From a checkpoint of a small transformer trained on Wikipedia.
Architecture: RMSNorm before each block, learned positions, no biases in attention or MLP, untied embeddings.
Training: a variant of SOAP for these matrices, 3085 steps.
Each number is 200 + 20 x the weight over its row's rms, rounded and kept within 0 to 999. Layers, rows and columns count from 0. The size before them is the row's rms in percent of the matrix's.

# down: layer 3 MLP down (transposed), 1152x576, rms 0.0976, rows 915-926, columns 384-575
# gate: layer 3 MLP gate, 1152x576, rms 0.0997, rows 916-927, columns 384-575
# up: layer 3 MLP up, 1152x576, rms 0.104, rows 916-927, columns 384-575
down915,105,223,186,211,210,216,207,207,167,182,198,201,188,193,215,213,176,191,191,189,182,180,206,196,188,190,213,215,220,194,228,197,200,215,208,161,208,194,202,187,171,186,155,253,176,274,189,197,202,218,231,212,207,191,190,209,215,190,233,214,197,188,193,196,221,208,196,192,216,193,185,228,202,234,212,213,206,225,205,199,212,184,218,212,229,235,185,176,227,218,199,202,212,213,230,216,201,191,177,233,201,193,200,221,217,200,181,196,186,200,214,185,200,232,210,157,204,219,206,173,178,225,200,215,170,144,197,205,204,217,188,182,213,215,182,173,227,221,173,219,185,192,209,190,140,180,185,183,210,170,210,168,218,200,191,204,242,235,224,199,202,132,188,212,202,237,181,190,243,218,154,196,201,203,193,187,212,204,185,211,194,165,193,175,225,181,176,192,189,187,179,213,210
gate916,091,219,190,205,213,215,179,239,232,189,190,217,213,206,224,180,192,207,186,183,190,212,221,220,205,197,171,188,230,214,216,228,183,187,188,201,201,206,187,211,177,214,207,217,182,196,180,195,213,217,188,227,213,224,196,219,206,212,200,193,194,208,180,178,219,205,213,198,232,179,206,197,240,183,216,231,209,221,197,208,196,181,179,209,186,199,223,201,227,213,234,213,203,211,237,213,202,170,196,199,179,185,205,223,175,182,204,196,224,218,245,182,172,181,196,230,195,206,199,161,206,199,207,198,192,161,211,217,194,177,179,163,210,199,185,202,161,180,167,180,182,195,205,206,185,207,203,159,231,191,193,188,184,202,190,201,222,201,200,211,211,163,174,196,162,206,180,207,179,198,184,187,181,181,176,221,176,195,219,205,200,216,170,207,207,243,199,189,189,200,192,192,236
up916,098,207,216,165,151,200,184,191,246,190,192,175,179,208,180,220,227,204,216,189,208,210,201,190,211,176,198,221,210,219,185,195,182,204,180,205,179,220,200,189,204,162,196,209,211,215,210,199,215,204,189,208,178,206,202,208,205,220,197,180,226,221,227,199,209,199,205,191,190,184,189,227,186,205,196,214,179,208,185,159,173,208,158,179,230,165,203,207,171,186,204,194,206,231,215,210,176,231,191,197,221,207,209,154,201,187,212,192,215,210,191,193,207,193,208,182,185,210,211,202,160,201,189,208,177,238,201,177,206,195,201,213,189,204,205,212,197,192,179,179,175,238,167,175,209,154,164,176,197,227,196,204,216,193,182,186,193,193,243,218,184,212,215,188,211,227,216,189,171,164,178,190,192,196,206,198,193,207,202,232,168,197,194,198,153,200,199,194,217,192,226,223,203
down916,106,196,207,186,190,206,187,172,234,215,215,226,211,193,194,227,214,216,216,218,204,195,206,212,205,200,214,185,161,224,211,203,187,206,213,216,242,229,202,178,196,170,181,188,202,233,195,189,203,172,198,209,212,207,201,211,246,186,181,197,202,193,232,188,225,197,180,230,195,187,216,223,164,216,234,211,177,191,194,188,210,205,230,200,223,167,214,185,186,198,189,199,216,199,166,181,199,211,205,176,188,196,218,182,175,200,176,190,181,231,189,211,208,195,201,218,193,186,186,193,194,204,211,170,220,230,204,191,194,193,183,191,171,232,193,175,211,229,217,204,207,225,226,179,183,209,222,204,209,197,230,199,166,213,170,175,178,183,249,217,247,191,205,198,238,213,197,197,221,218,203,207,179,217,194,227,211,200,185,191,194,193,222,220,197,197,159,221,172,189,208,220,175
gate917,090,227,188,202,250,198,206,183,182,215,220,189,199,208,174,195,218,214,209,220,205,189,188,202,205,228,170,195,179,213,200,208,166,221,196,198,185,194,192,233,218,218,206,206,199,206,156,215,220,205,200,215,187,179,211,185,221,215,153,210,188,196,154,188,220,220,179,190,201,215,239,139,182,199,235,222,187,186,187,190,186,203,168,203,166,183,176,178,211,189,170,172,209,202,211,183,177,203,205,219,160,204,215,226,199,211,202,184,177,201,180,206,186,161,200,190,216,238,202,219,184,214,169,218,174,178,218,225,198,172,177,180,176,218,201,203,181,207,205,193,238,172,214,189,175,197,189,207,210,210,198,192,204,218,202,201,234,214,147,199,221,194,191,142,197,228,169,189,209,178,200,215,200,214,224,239,197,183,211,188,222,225,228,177,171,204,242,234,182,214,196,203,198
up917,082,209,220,190,209,158,237,194,203,194,184,178,184,250,208,198,197,208,199,204,204,197,190,215,205,190,192,199,213,174,208,168,170,216,207,204,181,201,253,210,225,208,214,221,225,215,197,197,196,211,215,227,203,158,211,177,184,235,205,199,181,234,217,242,211,218,219,251,204,245,230,195,217,215,235,232,170,196,210,181,195,197,221,201,205,206,184,235,206,156,200,188,253,205,194,197,198,181,219,239,204,206,191,193,216,160,219,213,231,200,205,208,207,239,249,154,225,232,207,183,188,195,195,212,198,219,202,192,152,217,213,203,187,219,194,196,186,217,216,195,213,184,195,162,176,195,183,213,209,200,210,216,174,190,199,201,205,196,202,214,204,196,219,243,195,227,213,254,206,185,173,223,204,193,154,165,169,190,183,201,215,221,237,185,166,190,191,214,177,200,185,199,197
down917,095,181,230,197,181,196,187,177,228,210,204,189,185,204,199,223,172,207,201,208,164,181,219,166,220,216,214,180,181,194,199,172,211,175,206,190,181,208,191,220,223,220,200,172,180,230,219,220,183,204,185,223,177,207,184,202,219,218,172,210,228,188,236,171,261,183,218,201,189,202,194,177,217,216,214,193,184,172,198,173,187,199,214,211,214,200,181,188,216,154,188,185,205,191,207,207,195,217,165,181,185,200,239,175,209,212,173,204,197,150,231,214,145,180,219,169,235,206,161,218,222,246,215,167,227,165,165,192,201,219,184,204,184,207,209,200,209,197,227,211,217,190,203,209,187,201,201,224,183,236,169,190,226,224,158,173,191,207,202,216,189,186,165,196,218,195,166,208,223,180,190,221,221,210,196,184,215,224,186,186,174,199,232,214,213,219,200,211,194,212,232,189,214
gate918,109,218,192,238,210,174,189,201,219,182,215,179,174,189,223,176,212,203,203,168,188,195,182,198,200,210,173,202,181,185,193,211,207,166,202,202,173,183,193,220,206,187,193,200,260,201,207,221,194,208,210,190,211,163,245,203,223,189,156,210,225,192,188,175,194,167,216,219,195,222,230,189,224,211,214,205,201,179,208,173,220,233,193,181,198,215,167,206,203,188,207,223,188,225,190,222,201,211,203,202,201,200,210,211,196,218,200,172,230,206,227,191,198,210,208,197,188,189,179,188,202,212,219,210,195,180,205,169,197,182,179,175,187,199,210,234,171,204,156,191,176,201,171,211,134,212,220,171,222,190,206,206,213,193,220,209,205,174,200,206,178,190,219,207,211,196,190,197,180,180,193,188,225,184,193,244,210,218,210,181,239,197,192,175,186,178,162,233,215,183,217,213,226
up918,108,177,209,188,211,196,191,200,233,182,207,208,221,184,237,213,225,206,194,195,209,199,214,208,207,187,222,223,185,200,188,237,209,191,210,211,212,159,208,180,203,202,200,198,210,200,197,185,202,183,237,196,209,240,192,179,263,212,210,186,169,194,194,255,212,186,171,169,221,201,178,200,200,181,185,156,191,178,211,203,208,215,204,197,190,240,177,226,218,227,198,163,163,173,160,216,172,214,200,174,210,229,195,197,198,189,193,152,182,200,208,234,193,222,197,204,237,213,208,198,209,184,197,159,218,222,188,211,188,163,216,209,189,205,206,203,197,220,215,198,187,228,251,164,198,216,207,218,175,186,246,174,208,192,188,196,223,176,215,179,162,172,191,201,195,227,207,234,227,187,219,199,193,197,189,199,202,199,180,219,201,177,255,228,170,196,209,191,195,200,187,219,190
down918,108,185,208,206,219,194,214,204,191,188,175,221,220,165,187,197,203,169,187,197,202,185,200,201,205,189,219,192,205,190,197,190,180,217,211,159,194,181,201,216,189,210,213,243,210,160,237,225,212,220,199,188,186,187,197,197,195,214,196,170,229,218,207,172,196,232,218,220,178,210,232,216,216,171,184,233,215,199,195,181,190,224,228,205,185,171,170,210,166,176,225,204,195,201,207,218,169,183,198,222,221,194,201,221,183,209,204,207,224,179,207,201,209,188,204,225,228,192,224,175,214,175,155,213,151,188,209,163,213,220,198,204,173,175,188,203,185,200,194,223,215,192,196,213,172,220,190,198,170,197,213,177,234,184,233,184,215,171,194,168,198,194,180,179,208,186,223,225,179,208,212,249,225,201,236,210,185,208,207,196,201,197,183,243,202,197,196,169,204,192,231,190,205
gate919,122,194,180,218,204,208,194,197,205,236,191,206,180,199,168,203,219,200,212,207,205,196,190,199,230,187,183,196,177,199,172,207,177,173,189,156,204,202,227,213,190,197,189,204,203,155,195,192,169,215,209,184,222,219,217,209,212,195,172,174,202,206,237,186,201,190,192,225,209,216,228,197,207,194,199,166,199,180,198,201,210,203,207,172,170,207,213,197,241,177,205,176,193,204,175,196,195,200,233,184,208,183,194,235,232,202,210,206,192,220,209,188,191,166,192,207,241,175,197,234,215,181,232,191,197,175,188,170,195,181,159,204,213,173,193,230,215,210,150,197,205,190,170,214,215,175,229,226,200,211,183,216,203,236,216,221,217,212,176,213,182,206,201,196,182,152,177,177,188,190,174,201,237,186,182,209,182,213,209,205,161,242,219,244,226,221,178,187,201,220,203,226,163
up919,117,190,196,194,215,204,232,258,198,211,208,206,206,196,216,197,194,214,235,160,157,211,201,216,214,192,185,181,188,176,172,162,200,201,214,218,211,227,245,202,224,172,176,272,200,194,197,186,203,207,187,191,206,221,183,210,182,185,218,191,193,181,201,203,177,218,212,188,228,206,187,207,231,203,195,192,197,190,193,214,207,164,235,190,196,224,179,205,208,205,181,194,233,220,188,179,231,198,215,180,212,256,200,183,174,182,199,220,198,170,170,235,172,245,188,198,185,192,233,191,174,218,189,223,222,182,179,233,204,193,211,205,228,181,210,232,223,187,200,200,209,223,209,206,192,194,176,207,217,209,175,188,209,230,186,190,190,202,229,202,219,195,166,170,211,227,233,205,236,198,194,202,163,221,193,185,208,207,182,204,181,238,198,220,220,184,172,203,201,195,202,194,192
down919,097,181,197,205,217,205,187,207,225,219,227,208,152,229,229,185,178,204,207,199,214,209,204,209,195,194,193,189,186,198,199,203,188,186,212,219,232,225,217,184,204,187,187,164,165,196,213,197,193,198,212,220,172,183,191,208,182,206,195,233,246,213,194,195,258,199,195,186,218,146,198,164,177,197,198,197,198,177,197,218,198,135,232,198,227,208,234,202,229,202,199,196,199,191,199,218,171,197,210,209,188,202,224,177,210,175,190,192,186,173,222,183,180,226,192,181,191,227,170,161,173,231,226,187,213,206,200,177,186,215,173,198,185,201,223,213,207,200,170,219,208,175,173,226,205,223,192,178,160,251,173,185,229,180,160,198,182,195,197,209,215,197,210,235,193,228,164,200,171,257,175,207,198,174,191,206,201,199,198,194,218,194,197,206,165,219,184,217,200,175,193,177,197
gate920,104,239,171,231,192,200,198,209,160,208,212,208,198,227,187,184,205,187,218,213,189,196,225,226,197,212,189,172,206,210,193,207,234,226,185,202,163,204,206,183,202,196,188,180,177,226,229,215,220,170,175,184,209,207,179,203,178,211,195,223,181,198,217,209,193,225,184,194,214,197,177,181,235,221,194,216,231,180,183,197,216,202,226,201,208,171,179,232,175,207,173,215,218,203,202,189,203,191,192,231,207,174,219,205,142,224,194,201,238,191,237,190,180,185,235,200,201,186,225,197,180,211,212,245,227,202,210,208,188,180,177,181,166,218,208,182,193,173,220,181,218,207,198,208,168,211,187,249,210,210,215,215,215,196,201,194,160,169,232,192,185,227,200,148,208,207,217,223,194,182,194,233,208,219,223,194,210,185,207,199,217,193,207,182,193,190,176,217,178,195,207,200,187
up920,102,223,207,187,193,198,196,177,191,166,221,206,199,194,225,208,242,186,215,172,188,191,189,214,184,174,201,229,200,193,185,215,196,131,193,215,188,189,215,178,213,202,208,237,238,228,199,200,190,241,215,221,222,179,211,205,210,212,183,197,213,186,237,155,205,205,192,215,201,221,202,188,200,200,190,187,195,186,202,211,221,209,169,209,210,224,212,186,192,173,193,197,185,175,209,237,192,190,233,187,218,225,190,191,195,191,202,224,214,250,174,209,213,220,193,267,212,206,199,208,154,179,195,172,191,175,186,180,186,187,212,191,193,201,203,212,233,216,174,181,189,185,188,213,214,205,230,183,191,199,189,184,195,163,212,196,198,179,186,251,203,170,135,199,228,201,197,208,198,251,189,147,234,161,188,194,212,220,196,207,196,184,199,168,197,183,213,188,234,203,194,181,215
down920,099,207,187,205,199,191,209,205,221,178,168,194,207,169,197,197,215,197,210,203,212,198,189,180,218,182,186,200,200,211,195,203,202,182,207,191,215,221,198,240,194,217,180,237,193,196,211,204,242,171,200,201,226,173,188,221,216,205,205,174,207,214,201,200,181,203,208,182,192,222,164,213,178,140,215,230,202,185,190,194,216,218,205,212,204,214,188,213,213,211,230,198,174,218,207,183,178,206,203,187,193,227,173,209,199,241,219,204,216,188,216,189,190,193,206,178,187,189,194,227,221,207,243,199,239,181,195,193,234,239,178,215,235,209,204,171,183,212,194,174,207,219,239,210,207,203,198,205,227,200,208,208,209,209,191,180,181,172,209,234,228,199,194,204,215,201,183,210,187,214,200,169,181,207,196,204,218,210,208,210,202,179,188,239,210,221,250,158,212,208,201,188,232
gate921,100,208,260,210,210,168,168,221,198,208,191,202,202,187,230,194,181,197,225,192,204,229,191,225,196,191,223,203,180,176,191,208,189,209,217,212,204,210,208,203,207,203,191,211,209,171,192,161,184,188,200,223,201,214,191,186,217,234,198,191,205,185,176,207,213,176,186,201,219,236,180,199,195,183,160,210,216,179,204,180,210,209,206,200,244,185,170,204,187,199,206,232,179,243,201,207,201,181,232,172,248,208,177,168,200,225,195,184,214,210,235,199,178,155,230,189,214,166,206,223,195,230,184,243,168,226,181,197,197,200,224,183,196,167,199,205,225,239,210,193,192,205,198,170,208,207,177,199,175,187,214,205,188,178,202,202,177,189,185,179,177,189,179,200,196,185,194,215,206,172,196,237,159,221,188,181,181,204,217,175,220,242,206,164,186,168,204,173,185,231,205,214,188
up921,098,211,192,186,199,199,180,223,167,240,209,184,243,192,206,196,216,167,241,180,197,213,180,196,197,184,218,195,206,192,212,266,206,205,237,205,219,186,198,243,190,236,156,174,188,166,183,207,192,178,209,211,228,240,213,169,208,196,216,184,196,199,178,199,182,192,208,251,191,211,229,194,153,203,179,208,202,216,173,194,205,222,199,200,194,189,202,198,200,212,188,233,172,241,195,195,206,192,215,183,221,238,161,200,177,219,203,173,228,208,218,189,172,198,197,197,216,198,192,232,180,208,193,188,163,170,169,197,226,226,183,172,234,180,200,214,221,193,183,179,181,206,216,169,194,181,172,177,187,187,186,199,179,181,164,185,156,193,183,185,213,222,199,205,216,166,212,227,182,189,178,210,157,228,209,175,208,230,243,169,197,211,215,191,216,176,243,160,203,221,239,230,180
down921,101,188,204,193,191,218,213,199,209,190,198,201,201,220,204,154,196,168,176,175,192,172,200,226,202,216,167,206,168,192,222,191,182,184,218,207,195,211,222,206,207,160,193,203,189,206,203,161,219,215,164,169,195,205,242,201,242,175,198,221,190,197,195,224,240,211,231,165,213,202,226,174,203,211,194,211,208,205,206,224,216,215,190,192,210,223,219,192,239,215,223,204,178,163,211,212,236,234,218,232,180,200,216,190,202,195,229,218,155,190,169,217,234,207,165,214,190,194,176,186,194,169,217,185,237,202,202,215,235,185,189,192,217,214,186,201,193,199,191,223,226,191,224,236,195,228,197,198,189,160,217,215,225,200,183,202,186,191,214,223,166,188,212,153,160,202,191,198,168,234,197,178,161,218,213,166,213,206,191,195,207,206,206,196,204,195,187,203,169,173,224,219,203
gate922,092,194,208,189,206,203,250,221,170,208,188,223,194,199,193,207,195,200,169,213,182,223,213,227,198,201,199,183,190,229,193,208,234,183,204,185,212,178,180,215,198,206,222,189,201,171,202,161,217,207,192,202,186,209,225,196,196,180,234,191,211,205,190,211,127,192,203,243,228,168,241,170,194,201,225,192,188,189,199,178,183,181,181,143,214,185,186,202,246,223,208,152,198,221,212,175,188,186,230,214,204,218,226,201,197,216,244,148,235,211,201,248,205,177,189,199,188,183,203,223,209,194,187,163,201,207,184,214,209,168,171,185,199,201,196,201,169,228,197,224,205,243,194,210,185,210,177,241,217,214,187,133,202,212,231,194,223,177,172,217,203,240,170,178,193,196,183,212,208,210,175,207,168,203,226,190,213,205,199,215,199,219,217,201,185,156,202,212,218,183,210,229,196
up922,088,213,206,253,207,211,199,188,223,196,232,188,187,185,190,209,163,182,244,207,211,181,228,175,150,209,223,205,207,217,216,179,233,180,226,195,195,200,226,210,207,209,177,194,194,166,203,216,197,180,170,215,217,176,223,202,197,241,147,191,196,223,217,233,188,191,172,204,238,222,175,192,215,210,181,207,219,172,194,184,232,201,205,193,198,189,154,191,187,213,212,234,195,159,139,186,221,159,188,185,186,165,190,210,207,193,197,202,192,189,162,198,178,208,229,221,194,211,234,213,183,164,199,222,172,173,247,191,181,176,230,172,194,208,217,167,231,191,213,171,213,169,170,250,190,200,199,183,179,185,202,188,169,193,222,190,154,188,222,209,183,170,198,196,193,202,200,246,231,223,227,237,225,211,220,183,224,192,226,201,225,173,180,175,249,183,183,177,176,196,198,203,221
down922,100,222,197,192,164,218,242,220,201,238,178,195,192,197,179,167,224,234,191,197,216,202,179,211,194,208,222,207,227,184,225,246,186,163,214,160,228,227,194,200,165,192,211,190,185,217,172,208,181,166,177,161,173,172,228,201,224,229,222,189,211,211,191,206,211,253,183,182,199,233,191,191,190,179,211,159,197,225,202,179,208,179,162,212,161,208,171,201,226,192,242,171,184,207,187,196,179,171,203,195,217,209,173,163,175,205,214,201,222,187,207,219,217,182,206,201,152,187,215,203,205,221,201,176,190,220,161,175,207,204,169,201,200,208,191,178,134,200,228,212,179,187,195,190,224,220,230,232,205,223,199,209,252,212,194,131,200,214,236,180,205,208,181,189,221,192,176,190,199,196,219,218,189,215,195,222,199,234,209,211,186,211,206,225,191,207,191,206,198,223,228,188,190
gate923,098,185,216,215,217,215,241,216,194,219,201,160,183,220,208,188,180,219,180,213,205,192,192,268,190,193,194,222,195,223,166,215,186,233,200,174,184,188,167,210,175,170,190,228,199,203,186,213,193,191,200,208,198,199,245,199,155,228,174,241,235,178,217,189,186,207,188,223,205,218,185,166,221,194,208,211,213,206,175,180,236,213,191,200,234,203,210,183,183,218,182,195,218,219,212,212,200,249,163,206,227,220,227,197,201,214,217,184,204,205,198,204,202,249,192,200,185,228,189,199,208,215,178,231,188,224,183,178,186,196,212,191,189,208,193,169,171,212,216,198,197,182,205,208,158,191,191,207,212,197,215,186,166,218,192,175,154,189,212,220,172,211,150,206,183,221,194,191,218,206,167,225,181,174,208,239,209,231,190,182,159,232,223,161,192,192,200,178,188,201,195,201,183
up923,101,226,217,177,212,187,200,203,211,234,231,148,182,214,242,217,194,210,196,161,193,189,226,216,212,214,217,223,132,231,188,212,211,210,226,215,206,189,202,192,198,191,200,228,230,197,219,218,180,201,208,188,198,187,185,199,198,154,234,204,161,200,217,188,215,208,207,202,222,180,248,205,207,192,193,167,204,216,196,207,224,204,207,195,225,217,197,200,236,201,192,202,187,171,201,199,229,188,229,225,209,199,223,240,201,184,224,218,207,171,204,170,193,201,231,190,191,222,220,181,191,216,232,206,207,187,175,184,194,184,179,219,176,203,209,180,190,243,205,209,193,193,203,171,183,217,188,172,235,171,179,183,242,199,200,198,215,218,202,200,218,210,199,192,236,218,210,186,175,187,211,179,187,193,173,198,189,174,193,185,171,251,201,181,216,232,181,180,216,193,199,235,209
down923,096,205,182,174,204,197,194,210,207,190,208,227,197,169,208,208,190,180,199,204,230,227,220,197,195,201,214,170,203,182,184,218,180,223,208,222,203,166,211,223,188,228,209,215,231,182,203,230,184,213,170,197,193,174,176,209,228,200,194,222,226,219,159,188,238,222,203,180,222,220,191,220,192,208,190,191,261,201,170,182,186,164,199,207,179,188,192,177,217,209,195,234,233,210,207,226,189,178,249,180,189,189,226,208,167,210,205,190,186,174,213,185,203,211,202,221,184,217,209,201,186,188,186,187,208,178,229,188,204,190,234,217,229,202,185,198,231,213,198,170,200,173,179,176,200,197,185,180,197,173,211,165,184,200,183,196,206,203,216,207,275,189,233,168,214,231,184,176,178,201,188,194,209,219,215,199,143,214,223,243,191,190,214,189,156,200,191,175,217,206,178,230,217
gate924,119,176,230,245,207,238,209,222,203,192,199,179,184,211,178,184,190,169,204,241,215,204,208,203,186,209,184,193,215,174,204,179,223,186,201,237,262,208,185,212,233,206,214,212,237,235,229,175,179,185,177,176,208,177,213,207,228,207,177,179,205,175,171,211,187,201,198,225,189,198,184,213,197,228,188,181,200,215,216,186,221,192,187,155,149,223,200,256,200,227,195,207,196,206,221,207,209,170,206,217,186,210,231,188,206,200,202,215,209,192,195,211,163,195,195,184,188,189,206,235,195,218,178,209,213,211,223,175,174,248,207,237,172,190,209,218,230,205,211,194,210,204,197,180,205,224,210,197,213,216,201,215,201,189,213,210,212,202,212,184,208,223,183,202,229,228,189,248,197,199,213,213,212,199,200,217,209,230,178,204,201,215,200,184,181,201,203,184,196,193,242,195,246
up924,115,203,208,235,195,218,180,205,211,185,183,168,181,199,167,166,215,182,183,207,175,162,188,209,171,224,184,190,192,177,201,188,216,177,209,218,243,218,172,231,238,199,196,219,228,245,181,176,151,182,165,170,199,182,218,213,242,199,191,197,187,183,193,215,176,214,205,223,170,211,180,225,202,241,231,180,201,209,192,179,221,170,196,200,138,214,168,230,203,222,196,225,211,204,223,194,238,153,185,206,185,207,212,167,210,213,207,188,218,201,197,207,146,187,185,180,184,172,224,187,204,201,155,196,222,204,221,190,184,210,209,205,204,194,190,231,211,182,200,194,190,189,206,194,205,232,210,148,207,240,206,204,198,181,218,205,195,207,187,188,203,228,176,208,203,194,198,229,206,222,195,199,221,203,189,226,211,223,170,209,192,224,193,179,193,216,195,174,187,174,227,187,237
down924,113,217,223,203,187,198,203,188,181,184,210,209,197,201,197,196,215,193,234,186,196,155,206,219,200,219,167,208,167,192,213,188,211,215,196,183,236,199,178,203,205,225,226,159,198,206,184,184,217,207,160,215,181,175,197,207,202,220,182,189,211,185,204,225,167,204,215,201,183,223,165,152,226,192,216,179,251,162,175,172,171,201,149,202,188,217,225,205,190,224,218,177,223,181,202,178,185,193,214,214,177,202,187,198,177,213,198,201,193,224,172,244,217,168,196,228,177,207,224,195,223,180,178,163,199,224,214,207,220,219,241,191,182,220,201,198,182,175,197,170,193,214,231,201,225,208,174,202,219,188,200,199,188,180,199,212,182,200,165,179,212,221,211,209,182,189,205,202,203,216,188,203,195,197,192,227,185,210,192,175,160,173,197,195,202,216,200,202,211,207,213,202,191
gate925,112,200,194,199,188,202,215,197,236,228,192,199,163,195,228,198,197,193,189,198,209,184,204,214,176,192,224,193,197,205,193,224,195,202,235,206,175,195,201,178,234,181,170,182,177,181,184,193,221,206,161,171,177,233,202,252,216,177,199,191,178,197,202,228,200,213,177,191,208,186,210,182,180,207,154,177,201,177,217,241,229,182,197,226,170,212,231,196,211,222,196,218,183,193,236,200,194,204,239,202,195,217,218,225,233,181,201,108,232,214,215,229,189,187,204,199,174,183,214,218,206,210,195,204,194,203,215,196,220,186,214,219,237,235,205,191,217,223,187,176,180,212,187,196,169,201,206,172,207,194,222,210,183,222,213,231,208,208,215,206,175,226,170,202,201,188,199,231,184,186,236,225,221,204,175,198,210,217,202,196,197,248,203,221,226,241,200,216,209,244,189,191,183
up925,111,206,167,218,213,238,217,222,254,191,211,183,153,187,196,194,153,208,221,231,184,210,190,199,195,206,204,223,210,199,179,202,198,216,188,224,216,238,209,188,202,193,242,223,193,197,207,221,216,237,181,199,219,171,240,182,200,189,183,178,207,191,156,192,181,239,202,186,215,232,182,201,170,182,197,216,191,227,188,200,146,169,228,202,231,216,168,208,206,214,176,165,196,199,218,228,182,164,187,237,207,146,168,179,193,203,208,198,176,185,213,171,187,239,178,174,220,215,189,225,210,189,221,195,184,160,186,202,194,215,230,237,160,204,199,186,178,237,248,235,192,177,197,188,164,185,215,196,184,211,201,223,187,196,197,171,209,222,197,198,219,179,182,178,186,168,225,201,216,222,166,202,229,173,188,193,177,187,197,204,191,185,199,228,209,204,208,199,204,213,222,209,210
down925,102,203,239,199,211,221,202,197,188,179,218,210,205,165,233,220,201,176,201,203,193,196,225,171,199,208,194,194,167,205,195,225,196,182,207,204,226,179,185,229,170,200,205,195,176,227,222,170,173,221,185,213,209,204,225,221,176,226,200,216,212,198,203,187,211,188,225,165,223,234,207,200,185,185,210,194,199,185,204,159,148,202,156,235,185,154,189,221,200,196,202,211,224,227,238,226,203,188,197,226,215,220,191,228,202,196,212,177,183,203,219,203,198,187,214,199,190,207,169,213,219,204,185,186,180,210,178,194,201,202,191,225,202,183,201,164,197,199,202,187,228,225,206,219,211,178,190,185,210,179,227,214,197,175,225,168,204,162,188,160,169,170,203,241,213,190,149,204,223,217,167,193,189,196,184,206,251,218,184,224,186,191,220,199,212,193,170,214,223,202,161,211,177
gate926,110,223,192,195,182,201,217,205,198,156,191,177,204,210,209,151,204,235,176,174,190,208,228,197,204,200,176,219,187,213,227,171,199,198,179,191,191,211,208,235,249,190,208,226,243,179,194,203,224,214,193,217,233,204,198,175,167,209,212,156,187,204,202,177,176,205,226,233,229,186,210,189,189,170,202,224,215,181,172,218,203,207,225,200,199,200,191,222,168,187,230,217,213,209,201,179,233,230,204,218,241,196,213,187,178,204,192,159,183,204,186,219,210,219,170,168,222,205,215,195,196,180,183,216,193,194,209,260,187,206,186,212,226,235,245,210,225,193,206,228,211,223,175,186,197,174,196,195,241,191,183,172,205,220,187,194,204,166,201,204,216,188,179,192,192,197,200,231,210,212,186,199,210,188,171,226,189,197,224,177,234,149,217,200,208,212,243,193,209,179,220,247,199
up926,114,250,203,179,199,198,217,196,204,156,183,202,191,191,153,165,191,250,152,185,221,222,193,166,204,213,184,189,179,238,223,155,198,198,197,210,195,239,230,182,216,199,216,238,224,214,203,230,255,209,200,190,206,222,180,173,183,212,187,201,211,169,216,169,167,218,180,227,226,204,184,195,176,167,210,206,235,210,184,199,206,213,225,187,219,215,221,202,187,207,262,194,211,213,226,183,217,211,181,205,226,177,177,196,230,187,192,171,163,195,175,236,204,207,195,200,207,185,229,204,190,177,192,206,195,187,242,216,184,175,228,209,195,205,223,199,209,205,216,208,202,212,178,191,189,203,186,225,213,204,201,215,215,226,187,191,158,148,201,181,203,194,148,209,222,203,221,195,208,202,181,177,196,214,219,240,201,233,216,203,206,176,198,182,201,212,225,221,199,158,230,215,208
down926,105,209,171,217,199,205,230,190,208,183,207,199,172,230,203,202,192,212,175,188,227,175,178,194,196,210,170,185,244,227,227,198,217,214,189,231,205,211,222,196,194,191,166,229,255,234,191,199,203,209,198,181,194,203,205,214,203,177,246,215,185,203,168,206,168,211,188,176,190,188,188,212,223,191,211,178,215,226,213,257,157,164,199,133,216,185,170,199,215,191,227,203,170,197,243,212,194,214,205,222,211,190,212,210,219,208,193,214,185,197,229,226,188,232,217,212,187,207,203,198,212,177,189,201,214,220,202,164,237,179,191,254,197,197,230,201,200,201,211,197,162,222,206,211,176,175,185,221,210,191,201,235,223,194,203,177,164,196,197,198,139,216,184,151,206,220,191,204,190,188,177,192,225,235,233,202,164,218,216,226,217,197,171,167,185,208,196,225,200,197,229,175,189
gate927,096,199,206,227,193,207,182,186,195,238,224,223,218,151,206,221,215,193,188,190,193,229,216,182,203,172,189,201,219,203,183,173,205,218,199,165,174,221,210,199,175,196,188,215,162,205,175,207,211,203,196,193,206,199,206,226,180,225,178,215,208,129,213,198,199,203,233,198,181,227,174,203,193,236,216,187,229,193,204,201,181,184,176,204,218,203,231,158,206,177,174,181,204,190,267,191,200,165,204,205,206,194,213,238,187,193,222,191,206,235,215,189,192,188,178,225,191,173,194,185,194,213,212,219,178,189,211,191,185,208,206,149,257,207,144,195,223,190,218,179,189,211,198,199,232,216,196,192,203,198,211,192,198,159,222,198,172,198,169,176,237,205,207,219,215,188,160,211,199,183,218,229,208,221,197,217,173,181,189,231,201,206,213,202,206,213,191,170,180,231,206,205,182
up927,100,194,203,157,241,211,224,211,184,219,220,210,181,226,194,190,212,213,194,186,199,172,194,200,189,212,174,187,195,214,218,212,175,182,187,240,220,178,226,212,196,183,202,195,233,197,251,213,180,220,205,202,217,203,190,196,203,189,194,205,192,247,199,193,232,190,189,199,218,168,221,219,208,164,173,231,177,219,191,180,215,191,226,166,231,200,201,232,209,196,209,198,201,199,186,217,224,245,214,217,214,212,162,216,244,186,221,200,201,154,169,217,196,208,168,186,220,205,195,219,200,203,199,236,224,197,207,219,227,158,163,230,144,187,230,218,187,212,183,195,197,220,204,174,142,209,218,206,199,209,203,194,199,213,195,212,188,170,224,219,184,196,189,161,204,202,234,215,213,204,203,193,226,173,197,177,219,221,197,170,182,225,174,202,209,222,246,194,214,140,209,228,183